python train.py --num_hidden_layers=8 --hidden_size=384 --num_attention_heads=6 --num_key_value_heads=2 --head_dim=64 --intermediate_size=768 --vocab_size=5207 --hidden_act="swiglu" --norm="rmsnorm" --norm_place="pre" --norm_eps=1e-06 --positions="rope" --rope_theta=10000.0 --rope_fraction=1.0 --qk_norm=false --attn_scale=0.125 --bias="none" --tie_word_embeddings=false --parallel_block=false --init="uniform" --init_std_qkv=0.0245 --init_std_o=0.00614 --init_std_up=0.0245 --init_std_down=0.00614 --optimizer="muon_variant" --learning_rate=0.00982 --lr_mult_down=3.0 --beta1=0.9 --lr_head=0.00626 --max_grad_norm=2.0 --warmup_steps=200 --schedule="wsd" --decay_fraction=1.0 --decay_shape="linear" --final_lr_fraction=0.0 --batch_tokens=[65536, 131072, 196608] --max_seq_len=1024 --doc_mask=true --train_tokens=496400000 --max_steps=4313 --dataset="wikipedia_en"
Each number is 500 + 50 x the weight over its row's rms, rounded and kept within 0 to 999. Layers, rows and columns count from 0. Numbers have three digits each. The size before them is the row's rms in percent of the matrix's.

# layer 3 attention query, 384x384, rms 0.0542, rows 222-255,286-319,349-383, columns 0-47
116:447518569450616443413467454588499542463407415563535510447451522512517464454545505513497566442514491515503579490501480612553449493523538500453540
107:459547555541572477511477524517505482484499523513534530498524495461467465447594514512538604474562550402544572536529464587490475485470456588466466
106:472459531578574580501465532499438477516466551467466509457464471448530561477487594452536556474469449419560564487537439575453502488566525563460433
105:419481534422452468497480478497523572472626597544536392585533495477453555412374546558533463545571477514614411522506486453466516476479558535521525
108:464628560386483492425457440464461437532497510466498478450599546490427515444499489562453501496395485501534462568488503456554458489492430570554528
106:493438484474494529560391606542528411464368522503479527494500481565525555462545475535555441508470472497407435506523528490500513474533570492442447
111:534427534409465468477495400551524395576412497540546489503559505630533457498471561504607486438478506491513470442454595522448483372511458566521486
106:420441444451499542465465538547566496495493552523497398486523490509553482521518433497466407584510562504411509425488480532456564533442562487550558
099:464443472491510501527457503466581506561462497429519478450541508490513508481541559526561497479532591419458604466564483511479494500492477462575536
108:460470510542466554435511460459423544534493371496606578538524571521519523427541545423430555514451482582438580483449508597490626435496467511513517
098:505552499563555478407544555469501558482537485551516505463461494585519510479513510492472547493482507437532546452531645463474472404552576546490479
119:510514469542497490555489500467435570402501493444479500469406540528521485477421517466487546569535501560617460488555512515496425543490482549532502
106:461458538525469547369380454536534492484509499484526445537518481637431565365516601507506481447489555466377506439474590550449451460547508472520481
100:470493508575537516545480400613511491478508536481513496544452513528514487547508480434600494530446509486576532515538463541457478378498510530403415
110:485514459573540445415589505454502569536487506626365478525601522509530529474591557452505493527454494407533476444361540498423567571548452536534474
102:463429502549404581530498461447460560516449471542514421569519510471576385470564480499541493484432555565511509509486512500440596552479584458507553
109:517523558474618488506577471610436515462428458519528490493564487452521437445476491536524537537446482496527426549478495534515513515576438544485529
108:533486484518459567510474488435483471520506540438608461472547559457573541443531400523512498467479483514426401418555501522432476379483508451395560
110:392507532500465561551448616423523461538450559427487605484535462498460537421549374473494397476400417453449455551530519475506519519468551373483591
094:449554510445492449544419498545479510405499511376517420591553445434519535449514527434466545479629473561481509503500508479474399614459473507514503
106:512536469487615503452501474571511513554447509559505503438559508486474566459464451549481475464480467439533536436470445545388474458452376479535527
115:520490452432503477509500482571517443407576503473564513538433556585435506448550554438491429392479440478481524569564535429437532397508558567482572
103:474454506467465440518365421443542529623601450532448557587504443551470451466492424482404536534629466472574481439501453554476473491468484427583519
106:532515427452415392434473459526538379447462496459550558530551533460553596549435477564442508472562465590465505471548453523501515524504595619466469
111:534451551569588507437503546506539492592501492543493521455387458478489481485580459550455542449551500437571593492450527553408567584439552419478451
101:530487499495597486446519502475554436451561454588466485466482428498468434459514532547505564410525520456477466438458473505431455545523544515461535
111:595506536509418456500470517479508406532429539521563519525521446540473548479564506476587452388475489544507444454524504462496495507504539491388544
111:524514507569555499607610461484493480497491440460335488542451513488545497466491532576507467535513460557502470566498447521490446496523454588501572
105:444475447525464480477385505499594499436496553439604549493494442461502553564493382489548467503559508441428545459492449433579441514480461467442509
107:590445509538464517412612548464431524481518497429477489451571460462511516502497697578560475499479404580556516514407488548490495526458532468537508
099:537578489510585436496516612489535504556496474472508424420423469501520515577517436531552464416475507411456529531412500480498602429485498434530457
102:532540387463553496404449444414580450512561482468495410568594465508441506528431449566512441521484519493445514546432451577479463498512555534469490
103:527473518531514484490498433557388488477442492372471452547465483543410481504478549490590465519508439576500512491571507585474463432573512553512423
102:520431561527540545495474495513477629515529484561439443440503473484553433529491438601488476500527497477526508465497487508578458396479451611560433
101:491590513442395451451539511538550490388469555493454584509481485471531491482482560554509531499472471506513542489603476548472499479493438465500542
104:469459601501489531589577483539539470441544626477511444470459464552528519507571490511487519622489448383425473474515520541425495506505446490483486
088:473515522519545507472558486458465541454551487480452583483510538529522484573484492558536564585466488491520517588506526450356509442501548580618416
093:559422511565505491521519559555483636542584483539563482527530532535517429532396507566498532456562415434486539552556484476556510422545412505514538
111:419546524555562449495471551487495431471573510517520463372522478523498575608478559486475586412504495536529504484486559586558469423549452533465478
100:448468556448437558542438554483491489502557443392492541461511597520549556517492523483503503538516535439475485535472497405470512478453509508521483
102:447515521550486547463506555548483461540549451511574462449542497554481462474429563465362510417575470505669460544439552485543534471547476507442551
108:500468512394479491511503496484476510474522502481495392502497526506458514437555431457518425475487520598431426472489538498475527553442528496496529
105:522516456506546423431427452438496553513471513498441544533528462595420468523506466542392461519472470476461480548523558511587469450551435478510537
109:555437567516485513503534600511507524443499518479502449501477580455522487535373455479412462572460474539472461525566458550477525481530453495482493
108:485485507512484452505491576426481529535496514490497478472569470570505595512470593509474467496539510478528558507490456541512462468531545490391469
113:486549463469523523504372554489464519485459429436512560485495502480584542443518509583507499551445519551433509491592354499486446473477578596484506
122:479557477471511514523441555582482530455462599520516467507565498475408443473548518554555433554552496529513521494514543523528518508443502450468440
117:441521399389529511581456543570575440505512455411523502449453511370549426513479475500407531484598427449510523512529553491493531461445424493458448
122:461435533499506608534478514430508518431559493429466495491538522562456535611519586550484550500486465460432550490495461459502533560540463507530521
143:579381510541440538550495561545513554456548413554492419517529515517506500464446484550557518481455529442519488461467500532524516545461392514512508
122:410592529550519461513479570532527502371501503553562451352400525466442454485462446614483497442567470526552534497518541459491510440476489527509555
121:468511508586452436393424556446515525460534591487489518488517496473509543491498455452526500474502442516515442537479455447582485474464453511496566
138:586421578598491531515438618632489550556533471560476466454636433541516458508490535534507498537521470550500472481580486456469439472482496477459520
126:530441519587497472506522501381524447504453538456407479497554597478460567499447508490411520595526534579491449495560494467566474398453518479497523
120:510474472467433504460485483395535443447556461490472500512444499569574593560490434500591430443456419549382420470443530515491504439490489520370534
131:473465552515489483523492441581555530543433477483484480546502526453420568461574587476427426505488566571488434464527476436504531507490434535481494
131:410535455525508590461450442421524544618551479515488495520478519538493514481531526505513587479484567563528436482424561469555462444460430518474556
139:503530448465608480467462428560477468445447505484528489415520465457498586530463495547500472517507505543596413516549524610479459501454504597450506
134:554497470597435475491420492535618588500511557588516473488488454529422521477458501543528524483591523466408523557515435532531464517473536453504469
138:469428520477483485478508582588530511588589431504470471566533507520512501491459526591520507546412497453521551498488467470418467492595503497469417
130:560421518473507489482468522412527408515447480432551482499567500514481578472546416548551479438491507538427523460451444547559547512461513518497546
126:369435480465533574555540538449543546459498592611441530533460596459586470507558381549477479467590383522490494593486536516572518453518355493513572
132:455451567518465546511542453501543381513562485473474508533417503477540430495504435421482558473535488563438489501512440533472523512523487487554550
143:481481584440428546474417606555502485453496495527485514609539556412582466462415514557580602483483353535429486469543452525518511535470469490590450
135:471456539517610427471516523477534577527440464514405480555495516478539466499485455487476460489450521433561512523533514469467485552416491440481394
124:484577514504492584418520377525621479547493570543480523459477484493571603520472510500596493548448633362527391528457472442436512415453501485530431
134:578543545437481556404525423541465526427490484555471551467574515573476543465532509570450477481521453553508528527493542452499494421538448547497480
131:490493454564484530510514438460493515473548476502526563535430533503561473456406550451418599554391455498413496461561421477502536508491419516499511
104:529477495609409514488434511559537532512494499473535517490457518445489460463529564434616461408557463578412564428463453518393414476568429516354467
107:473498524458546599450456566481537554487503426470476451554474569479545477567487422479515549477510463465563462386491515486505475462563521515475528
098:443537497552412363544475450486510499513418530527432521463517523556504520481501513463513437592537474524478468471577494531511552526468592442499516
099:450502623349477439461480534475577501549355422519500548498519513444506480530552533547571512429462500432623524536540538439491574560556529543408459
097:442507588435430503547441520555537527418458498505502517498513489420500493514502482516510522434451520486434408563553516498533478439533534490468473
105:565511490473483450494597423558473524548435491565478491461508501571429499527562424553461598504464485527500524541439559559438479497438541538492445
105:468599421478488451469531511475428435506609526468484484552559517483504571546489445589499498495451500520559431479541542514403490508512443476523519
100:465496572472562502527403531483521470499495451530524502450664440436475522512473521499523673389480548569493540426440499552486524591423558496533477
100:466504421462483539565442502565523494493571582578433537435445574445530538528405465533433506593506438514489477505537572515399556448439614565518497
101:489545489486498392383394423436480466531534522476431505472520473500447524568497473562380453389544521389456542528628512433476450436572478521401514
110:493532489534540489500419490550544462457427438503495377483532530460503499516490574517460456519550415624389506565498490438499521537496519533452495
099:577484589453548537554453430479513528521481504510471512530443379554506477551514441451522589500515474478550535469500511543455516391463574479496467
098:456536512447460451509483515554471436529398542536520515623584495482521554450416459488554432486548540463544437557632584415498515425584510520487537
096:571520492554567444542389462461376434542437513508453560588473458483483481435555550570650469461507444501406537414419495429480511499528512395488499
103:551532536535554522551485549508508522526559544457519576551516489493492503378507475516492512516484484438515448572464443479472513370589495516494400
095:494577398482590509553588480526582483501550503510505548483503507489454517496471440569347510521514500510452552571491491485503417505573436451527461
092:517500604520477470583532522424470509476554458546497503484538501493512487543487500543466523663507543493472453514492531470484541609530499545535541
097:497567534509479402475489530555511507415468488539504532450601415549511498456483438446475527432483418504496494540505490576439496480523482530459457
106:524529426509556505443457454489493539495444490455537447571481506405510465519545523629538461506525498553443499483516487581531561452527520534502457
093:463469540549549580585411545528490612463526524515551563472575420459490463447515532427445465484568466547535508468386433483459437471481493433422586
096:411444415447491557454536545478445544535514435546504526537517474508431590498579473480471543502572484468530535498438483524481509478479459403525511
101:493448511574508463506470498518516444453488539536439358499519444477506532519494356408587467564532518515432508476534489528587457463510562500486535
092:507528505564544595602544461595461500567497534472488576522414569449615603551568449517462453479469484508482551490507597478500559397544541496491470
090:546425476455588521446495585420537565535578476478447480433494427506525370490536483459460416484493489477461543495562585528571511515436543436494412
091:553504431515515633531527444476470521478505481509472587571445552454512446514621525518399504412493461571535545585528479530514456517537477579476451
091:497483522613525479440510459482565401534519455472494517560513536561543509433567471457536599488512510507520490460545559543547487435502518414501572
096:571482499561527465509544520479397568518456458515461466458500481482528440490419468508494490567555460586417463524546546473436425568610571535487597
101:516574498538483514633497403478511510587497512497508571486559457447571678593527495491428429476492514590519486449406531450590520517392497447536470
096:513533526497564550562424467478454444572488485505516556548528506509490410443484540478425488529516468623495519398436482495552483499521474523469478
092:518504495475522531539520513480509444462526501502484478619523433421403546531494531480499518589507476448374514509503373474516498504551489524443526
094:443523452508500516533365544510420470528562579416458570436627499527454491422546515466583477452521549496441414526399558456509599497459506413490513
090:571480405469519395517508555498514566556558496435489561484483482516560511598557395524427575474539468410465479513477563490535427510451533473441508
089:541490494558503460435447418548490536593397544442519537535476438416557477564468448467440476533465554478461499467580475462492397463459518620477504
092:492432562512497451346424431511520517389441483530466514570599451546430570510572490435525410399494468497469462403477505537620474515531357466487560
095:601516471579505559515468482471567560525485422523520519424489530499430487624574510458627544501520513565483514480441486502505430454411486519472493
# layer 3 attention key, 128x384, rms 0.0475, rows 93-127, columns 0-47
105:433479508443487570498576591438553471533432492524470390441460449569473487521475471494515482482427482487465463502452512463502470422522553431542476
106:545425519567477441550438471501541398492480529484497538456453455452532506522515418429548539444386553500433575563487453372467525532524544570495535
112:594496533475491526482502510553505551464485531453571447489484532461517466497452422524601474507485532572479531580499454369535533527511434472561567
105:516439597487448519547464498452580560509520519477511568475495423580498565462446461492451503463520460540508485472517512479542472506569453514437524
105:430513445506508490593446458531536492538524440491367433492542474511504522502510574570540541534516519501656497443491581514420505558489560513559405
099:520467425515579556465510555511398492528552419461487539490511466470470591485504435543503535493503547572507444414521496468497519525624501518536502
111:558481558545473406463509459480537444471504625427446468476538376503552435467504447491547554518488470585574481418524485569565486519523462492524563
108:472466572505487511521494555564625471488450593489434577518519445549504392439433444457437549546583518496525448578546404399460471571518532451408450
117:510567513546530482465482496540390501439455546481403594579462503520512534528579581442479479515504425452553536512573453520550553551493481495470506
110:502413446470496444441459532566519559577476471540512475479421561496569564514405535490492512480483626483564480447497458421499468535535504517446514
109:490496479412430431533429562460567476594510520516638484521565555566490554482634502484449528511478434542620512535502459494497543468513479461535520
116:517506525477490453445487587403487504474493429473492537465521441520460476452366466509517548505495493500505526549474494456470542515492600374518489
125:530439522492485536600581412535511437514400623528497463567494606435513483518581501501597555472522573443447479447447463518552529561437453479536528
114:483585492455478403529548531502491494539498365526516360520459508570465543544503453511499540473581482449487458474523474448435566517503518439505458
113:460487520488536587589556457509612569511413334485573479518518612406464500453504537500421459457379525535363502419468576492446476473447553493449544
118:364544515455518456433481379468481442560384492385471511561531587523479549367520527550417559533451493548541509514446516547550398426478480480445505
124:513492525524562499497489566463512419525547601563568448545501439635469506386432439512545456458523422498516520568516444528530520530446466509523515
117:458515487558561457604471526558478492435509562534573478531469517460589465650472472566469493481581375561436504424498488524501518530545387509513460
113:489531441508449571465492527531556520552463484601453561503375520526546549396557567444548458513507456521521521544601517402411479406480367422493454
127:482481507548463482530517449564464492495505501450415565485533585490501483466617455501604463537515427564501389430509509538516539556482416544588544
121:481505547488479523479437488534501499479504567555499535484440543520490480429454464457532546546444473492490491475573444549531560570620424578548507
115:478465451539537516514383432474510466514489496426581588471462570507469551604473515491595470504426497444442435440438527434309493520502539427501591
118:437499565412518489446532534431471471421491541524573445525388469423497558508556481461499579440590534524508507461439408485538496492443387520496580
124:457550496510452538391441457430527612507438475577464480538448512497499533493485515546554508570512538433560479508508477432531440507454532467522502
122:551540505509553415515500493481457529491338477456577461520520456473526494515505495495495432454561448519490492496504556486493572536440517562470450
121:455465447497503515571486548520573423460477592401510493483438438402519456479530441529444501465489480543454488487552526475483461486524458447432483
126:541496520593537479453450530492464509534596560386544431552525508581505511502540521531509409450521464543519497489510501617581521475507382456539510
122:556441518470437448503530489410462507611505586534530506465476504542506519478419410460572505462398490386486514490547534581421531519526534382516557
124:465469439512500528469449448613502509513562491407535515488426482447504578606471392472631462526470555481528479491517542475455489453438437548522517
126:622467509544556530535478511517540419498566500551473569492554507489455414430533558484456565496447634492577555511472488604454503483537612506596484
128:468514469498511464536506530488481415547565498468499499533547492490567483474595488560496577547432537435505473528488489475497519513379535560503549
113:507477439522431407508530426451493480508580485486502425441542529517541448577623558393462484519479483517477471559475525617507438426478496474498483
112:531508472494467536461407511590486580419547514465393416568537483544491465594547545568520512552552507535459431455522627510546524436545467379528574
124:470439523462486541390395554546517531509527525435586484481524531523517512452521508491488442473499456484524485434458504412440508464390424558439463
123:489505452471495456418490397505521493501584493513479493531531480479521497524466506546526554484448472492514392510533559431602456459528473523491525
# layer 3 attention value, 128x384, rms 0.0956, rows 64-99, columns 0-47
096:457483533584407494569534497397366503555442398417551491522385463485423479502510491456534525484480559514495433453498488595428466511466519416540496
090:545478604486452501510471504604595522534533546472476468531582533407521512521472508510412422488573516515459459518534500459434468526418457457589453
084:530509505517478604471511577479500453577510473532527429460511594397457491537488550570595498612481465573548507540573466481487520572463546534541434
093:514524543544559534542505488532497523373505483497523490481584511462448496455519539468580449496562447480434518575501476452550444463475557538546443
094:491456512489552450529519508560419479467495471426458478567538393491447542450487452488526409586513475451459503494422440476524597554485515548555520
094:499487531476555421464479606503470466503495457516564520527521470495436422529504567443559481526621385310540453537501535467476519541612565533486568
092:516525538474466574575584516508582504499501464591533476564439480444528471499537586481437484437511459463398480462429550510449503510422459467459423
100:496513522537462382406440549541545404530400490454502454479579490541500478507475500528513453510594443421508551571603462509503555449518477450470469
100:443556478519526489568438479466455432543482479489434636469528457572471488552513375528558499500492489553526453477446444470484441474431483424528477
090:512563498459586529415490621580478537443456495557584411547495458528494497535523500538531504493490566512470533476489534479507562525570489546530415
091:511483478494559515446519649505522499542424528518501596491497480542542523509469517424517390469437497454496497413571460438484479515537491440482452
097:446509457497455425456490480552567539453544358527480549521531507546579583507446492514553486413470599505460494604517609565514463518516582533521532
092:527426451485536493536489442418513412509473511435555562613423498526514496525479515451555546502511430579528551433459516480549548584507448498492491
095:447499559533454461472549475518486464542522450506448471457549368545481483583470551502530529541552469421527480550484503501423485526511485478617564
101:460435541547459505423588481529491467430554524422435409508448543566474561458540556504526496543422543488484534478484475534397526555535541397507547
094:598557431537490501513522512565567514534542527593517455515575462540464485479478459537529455523458531461505444501442477550493531528491518443497554
085:562470534562481452475509472472432445439466587528494532442448487596497513499563473576473542447474549477586621555406530515491507466565471483506505
094:459505458552500401481484465487530474478474499453503446485520541518463525419595488521511455497450428460527475510520577483474481617535493487517451
095:509514404484490468534411468585448466502502517380502482486570440505530438503562472429527445435450496520472434497502549480534489510511507493504535
091:477546492505549410512492520542525555534565431461476486529552513559466566490507511609487467501416498415521487400523549593480588439564570591594525
092:527514406497436473519500601548530463505459564464573404510475525445546431528450573555488496466446380472480461495512514526521489409572409544556589
091:453518546472433461530460511474473482609541493498510444570488560624533506520504463441428527517456540489446524428563466547571569408469497557544509
089:557451470506562383513470398472585445543498590489518488570529558404524487551495455517535517492475537457521483512619516440523422524529500479459506
090:521517467514485492501526591471466415502512551454525512547561442484485479464514477598520426477500467389484543472484492463460527459519460570447572
088:387481473478474538489488564581499467512504524610440438478452494494500604455494558599430543617428479443592573538513477521500511343577480554435424
087:547463479525453418493439464534497558484586556536480464442537418463492504522464500560523462534563490512535513490487536451420517424577511589530545
088:448504526507577573538486455453516556405492533600499533560554442516528399425456549530571481581501566533474490558531510455436440421460469521517526
096:457470490517497352455539561524508416584590537498458560586464459534521461532553582526506490551447478532545460536469453499477472487543515577507555
088:506487541512588563480522510529480510485451544518505453406502496405530526502416404478430494511501414531465499386434457478500584456588480497540508
100:567497538509483388487589475526396524490484547593543499432541432478602535590434465514508500441451457486547348524577484456454551568442480513535527
097:380517497444479533452511470417531473422425455539417478480559547515503550478594547512452526574448524479450399480469489452437490497514497484547502
091:649464520512573437451422455517549488427428506463481539470611475523465615441522482525500497429528627460523523497399573469510491487538412500497514
089:440499515473438441492529531523461505527479479536446545449503464462489591502529468427465408508433580540431494409547538549539427485432454469405522
096:437463471428495456440482473514503487442512550496539548522449516487426536481532568386477458430497435493464586513418486542521544543480556385507464
101:506526561470433525554494553601484478509564496497602550481541508507461526503510566579435515543499556555482581536661471550481477465462405420429453
093:555537521488556551478466504531533505507528591628484483494480507524442530533527519489559530550479617548544511495518485521430610599487565421478477
# layer 3 attention output (transposed), 384x384, rms 0.0697, rows 192-227,256-291,320-355, columns 0-47
081:574557502520563493453401507484518483452545499552556605527462507502493484502435596441395570511478485562500533446421457511556439473503537631498502
079:492464562440488478485504501481455520571571451418558529539476457529514526560477588427507494509591507520539441558539473608411524512446501504473416
083:458540497460623639492473538546574407476447522476474491447481471477476496470526480448506500537494441529568528503526472531560503503480515558555458
077:460443506437424548474448513472519552640493461507517396570540489477532439433470492461496469472503533493512437482545571490586459590428413474576456
078:486549472496595523443530447482558529490448585500562506586480558498563565472494511551507566405562490476546485511453522467617585461514428500469514
082:517481640563467537413440494538491465544476543446536530364545496492530502522523537492521455456514555486470566466539529574463492471450476505456511
084:478488525525520514499541504537528547485529474485555505593553472604480416468460483559500484633467451562467449532529490535520488502408525511449471
084:546526448481523564500454525485521439495526491482569563532538467558527508514484380442482470512458428572527496566490524641488513472534562604484506
100:464518503509418494501541579565542504483584440566489319564506505512537517461591518489546422444584476436524542500571511424506558553627499418518489
082:479562433597435420486558576414381533482476450508437480541471474608552530488558570534514527591565473456453530563532400456505517504387479493579528
081:495458532569399501525598481561432591548574534513583537549443464522544536559578559590504503539518501429524501488469452462533514456519450540482483
083:488511521537417479456482491508391496624451535496436539521488553475546420536533477459595651545435498543538530496545498507458457504441538578439513
074:481454589458517433438470480515517475475505500468554491554463448481600424468487459514455508480561493470495582458588465512451480487571463439540490
085:487591484582606543482531523542468543478572432500551501460519537458493495558536543440513589449518516437407479529506562505572473489587564571467393
084:539493502453511454563487493523508485558505494531409514526517560540497513487471505537469559466477512518520505496490405418585509474462451575483536
084:483539434485533507514476473534494437449475432497518582509501460504533567529569450469504573505453519482382507519483513362578535493472536520534569
089:582577555517501471469498496456505502475502539469497554532481604499521500534552530482524493602430522487503398447432515465494523548516430448462525
079:446514433470516531533452513493439468437553523560516579555493389545615476457466462478519524461459498544496449469434543546416460520557333478404509
072:582490501507440484498465432549592419370512518467560508473535529547433478491551432562473541560546504473538481455511541539515453458583469487463532
080:496484385462507421472515515419533525501539556471471447509516363454481571413532516614438471522534507493611451507500503423542382486525525493523431
079:501521576563556515500496431463463592479513489481471384665388442447577519493547543455470474480536509531530476522613528444591600453578524518514453
084:494556552514577520612506529438481523494509600584483587461592476468562456536514506537531524492449545554554567484438489554512458465545453512444514
084:585549447504505496535586506501473444489456541419506580562511461443447479472460495492524502518503436522556455559502553441515461433497538544417522
089:444504547434377514553483619560498506512502558436521469526542517482581509503522576485468482590509454575520523491518448505483555496516524532502516
089:464454503427441501497443515397536474547503505491418562488561487486516438451571479504597466446441549566485487492510529483480437501529593524481461
084:436513493438373510441394570464510492486562509491511511453549540433482389483537490436539504563472556530502463423491579561519413499502488460480490
082:539524609564587503483499563461517472496508560508489421486484533426404533507447508453546523499567455496470479495541560543537628513463528513500509
083:459522496503464482519476428576532519562536540474450426478476444492457467591474563508438483524512478441496530526471542506481526556541478439528452
076:578490450495477516516533505478517504443567523589565574469484506504413495495530515499508560457504512537459504564486562411514583548402462537609414
082:521497537526508545446531488493401577566460467525398575476446555419554514523487547525543472536492496445518579465396483443586472511568411580509492
080:574579550569558546516616595524498526525507374505453496474477492627439635534505486511490391493543531528516502498507487472543426522529493514453522
086:574486508547367398537401532491468497542547525437476515470490443571509482487521513572508387544477511513438507557536491531389448480540521528398514
080:537546597435529485530522535598447488448543532425511488532500533452516542574504426480521489466443456449431463518535511490462484579552570490508444
083:485477486487393495605517523497544565428410558504528351491527481531565573465552503470510429536599518592480427495483498575502513529452444446546513
075:539523545504403483560464368440536500514542542509513479484515422527529462557486472461491578499498446460494529504479492538576396527499664620559487
081:515510480583477584513530488534449491467590511527461494445477567504538448501528538574535461481466450527435440492515416486522581456560483490464514
114:543481531521536460423482514510480435465590459420518588517560520517481506533467573488473544471483556483570515462537552523524481493448541558398455
107:422527512519518466516484435439439530422497549534528462459564465549483478515514470452453495517492478529529498479488576455483447492505517547580479
098:494490468555556445526500502450443499413463518463558512338475497525400466521538432572454462636547563467532488542585531437466585493545505427537483
110:504435480482500443524496488515529502568587546419568519473443465454530417501510460500483554460576494577477429526551406506483524512550448413448571
108:494446527513489468593534522510540577520477503487522470503477567450480460524472550422580527481489522556586495497468530482535488472474543526551487
108:489537458435454410622497551518519607593450520486434505546554483523509532565444501551491546534499514529523580430526592550490405535501527529503448
109:510586519463467589559533534557519434488530444643551385485474495423532503673460396472407493521543521487431550474457499505577526552451492490482578
111:489519545338507528500509516433450451433454541547468499484494440532492475432535571538502571536490440515481431494496464547428539533521445564438466
099:508457529530468521523539475487428442405613416472503455415518525453505485519477536391604463504528491526560527436475446404553508426544481518542461
098:537520518461472439581475436504497449532508503432473483458560506508445512479484353396524374563500474473479522494399580562489484410443590545505523
096:488511610490513418559449476480487517545538514553471520498585380503507512436513443472458480424500568445468498531476584530457493516552501437474513
107:440512539543538426456435464502530456445433559460474502571495600448493502428498557517524436527532344499554513494518500510519532430543539503448476
107:492502422565458579575451554464536439472458471493441460415505443536531538468607479489515524485516646378512552414554523526526488477500431535410492
114:501466495538528485571470514535499607411476505523483486546405503568525570513562473553473525487525459472489496414441545446402524500556453522539529
116:495457465534535570395472485470482509456464520472434452534478468519474534520475507492503471560400432473539528511471480507563552557428508448534409
103:515473509557563474430503511518530533435566487583530461540482492460545464600385457383525462493482482516445577450474553512487592463588496469594552
092:503483391465446430577531419537527511454455417498472562528564572515526539447563539545436508465467552494459502557474464393481463545408455478538464
115:509486498508461470463497530609428471505500383514505496477446523504527492462465480423501462479481431563567445598493435500459435500470492512449393
110:543485472508572493471597492540521560559545549485424499575510546499519521534494452476559450540472491496511529527475431477514548485540550465502524
110:471505492491587463459462415408441502464555535567568477495639494488544533464528415514590444502523514533500486510480521471517513485457517470536451
108:453559519508558504511497581480518526518374440491575512528479606555466502485458511411526465504486574499566462526459475425396539542448520555587413
104:496551521489545538504456398500569512495541565464526504493511426514468526420542559501519538506592588439494609453521551639500608427555489525542487
099:449533465478425425576454464511525499524479423494526517528518438552455571463476512503502496558492508565437470536555405493537457415496518482451587
099:468458509603484498522509521590538526450407457584514533551475527539561488535471600454406565540447513466468560480436551498454579539477395485549498
088:496558508588465487540577483411460477589537470479479534543495456518567481526548504465474561476564558449484428546453556488493538501465457484481492
106:486463510461496471519544470478553416542511494391560459441519459465565507438402582522409537480488583503490472468579553481526415484515616507500443
103:466581519444583490577490548504553518520464513483527488483495508542514624441528493420533500488528495533539470514565568404480486418543459487434557
111:515433490466510527516514405499550501474518486437421508526531530531463562546527522468455444492542502577500439430475611512426572551518578544587468
105:577565513415562502524561514553525467521482512496404474409571527538502431464487447452531514562579429500504606529528538419475571520555476458556449
115:569578553503532425522547557446482541475561517610563526402416529491462445504551497488504529495499473495455579516385519453380477489534408510511480
109:566459553511547591568493561593534391414470534468525515573460531451534504440507479442482433554475408510594486496528609564425443493507594473463481
100:566542501477438435508450440553561508496567527586464429471486487474492516420509525491633521551544430493452467519469510464525470454564547496504562
102:564548476517542461531498405575411440542466419387499456538514506528505524564544461553492499501557561572494422538484527455549452412537538453425514
111:555525439498485591493396524437552509481532500480410489456523503565477519536552503514508511477399390500436544468444542608531568417522489488438491
118:455543388456529593507567498532524511519453414507507524499381465436598536491495526548468421424499404451442511460500442546569471534523418450541548
100:511563456497549528474613450538466632509453459472467467466461411581519429551534446561526473470524533487540502562515545417516453482526446539440474
087:455567553533523547521451540491487553511473526690386523411475417548514520547504489410578454420505499490471498576496518471461424552517494576439507
085:530476380480607399510511507464477406488490501457415411573490500441492452531565472578528409451552499579441559524532390592467574537475537521570571
082:504497434491405489516378547490478539519536577477406412532536500455513519476502579548521485514572572488529563509597457583451490556453530505522495
091:620525516514528472549558427424541488569528546442446512525478502501504524526510547546459503567529543511418519554448431497597580495468504469499447
088:612381536484492544481517518387494492522484440560577497471534430364542508490574514517470579448415589551424488452463529547504509528499472416489470
094:520575489508573480571525541520464481416575488501484613407474388476440495515683466527411471436542446491552553600526516577445438455591476493420568
088:549488496515574396447578535434479477416439553450466462538481450554481467532429467554467512517502516452507521447478508530480442502446569395604535
096:542480516539344503483479430512562443431454490521499489529538463482505602562458499522484557557537573526531468463519495622475491488471603514471506
097:456510483478487578566545556465498440513473512548564450496559461532484527456473440419513448516521521442485473514493514551498469536433591397460477
101:527498494546417410524550505627534490435536494468456372507464481472513476438536495515540517572451451463419541527544462561450472475527449495402534
094:522390525535416537492507604418567485479530595499526511543453407511394476458537478580501422464499525460572511480520531523480498465605550533484457
088:476395572519524563471554492515434520551459420454475438423457592442489490560461531454482508391432559546525544479483463586546511516549513489454550
088:558505534448620508517407588576581535432478462492503547425526562473478559492515529445493570461504352550473488418399472515546492467607485477475486
088:556466537564587561476432392545506561528395499446564434492488516511492524468485564504552545529524488560517525514569408585566479391517490520542519
095:507512401395513543511541519374470477485506611436627473526513532559450520553569554538560511479594459464532480522429548438513492485574461418539595
096:503549447451467491562513490542512513485492547490540529508512576486485562423478505477418500523404575517536563429493434499503486570419426544470573
093:503502409561436565434558474532540483506522459603527525538518499617487623495553446507503439591383542455482495471460563477461432423560525472578469
093:505475481426463376522451543529434496436525529481506407516526545458411556436494514492487485606600575422509503510554494666557503438497507502530559
098:532498461552439463470475520601403469530359558535427521508499559482549415481492504549459446434497457520465504568535461504580511502527534527468526
091:488544528519447516530380523470535513491477527463453544448420472445436552514508623541505419506416490573498499443449438599476486497494464451602523
095:541491489544451492397552471527484492520559413466503413535465462474516465468548542476545455530495444447467456524486522479436481459550426464578508
086:501491476516527488484451511537523424574475548550580530534516438460529484497497464565484448553526453466531453551437480509457488537511461462543469
087:443521435522597471561523450586562506514525497534459588547484579403490510515499529531425534527503493576561533545483560455508643550472459561517476
090:419556418462396518531374587489481498448633558508462445511534530386487555452487569569510539581529518569467427585536477485515516459448557502568472
093:474505502456406556509507562503505516507488467525435479459545481562439505451515529482471483431470425485485515393564501495400471475449543496485518
100:499520510537467491527511560545561567491494526473488531577553442546485514509564441526485518565476556461511521506483443501512537511516507403520553
095:459473520431457479491462467531448569538458483473417455501565550500441484523485471630439500479568530500497542488518486525489478446504536564500503
085:443534423517369514583474506473458440601498564446527550455521605506460472512430498522443489535561599485524483592506495392593455465488417551494565
093:495496503447467465448446516542484517475503489451504479584483534429482476473544482508517477530494471471569462455539428465524465525597520446547545
090:346558455554509468464511490483490557533440537459437512532609540454622482451505560534445481568470563522433479494477541459578548602387464535481500
097:561573532354479525567540589504503383456514452543509517434555546422461502471480434508488462483493550553450473479533558517390418501521513601424513
094:535447450540478621502487459560522545483494402403530553524495457487529432471503484533433467486460448586485452500484573497483495480566458607506496
090:510490493510546533478463478484460527519478566619525483486416542417517493459532512458493478497488446512429572460518453480493559555446480492433605
091:482429472446472572562334425565458518535563583510400549525621452576592521507519494535429404521489595527476465526598542472519542537500438448526476
090:520477509525357460500480571463504543506443544452481543462464529526517500447558567541518573447431355519590467488490516438510367460457550519496424
098:482518512563532453461430437518507514479462481545446470498436528484521489470508474428586488526462511482435483529568520542508537498542525464561506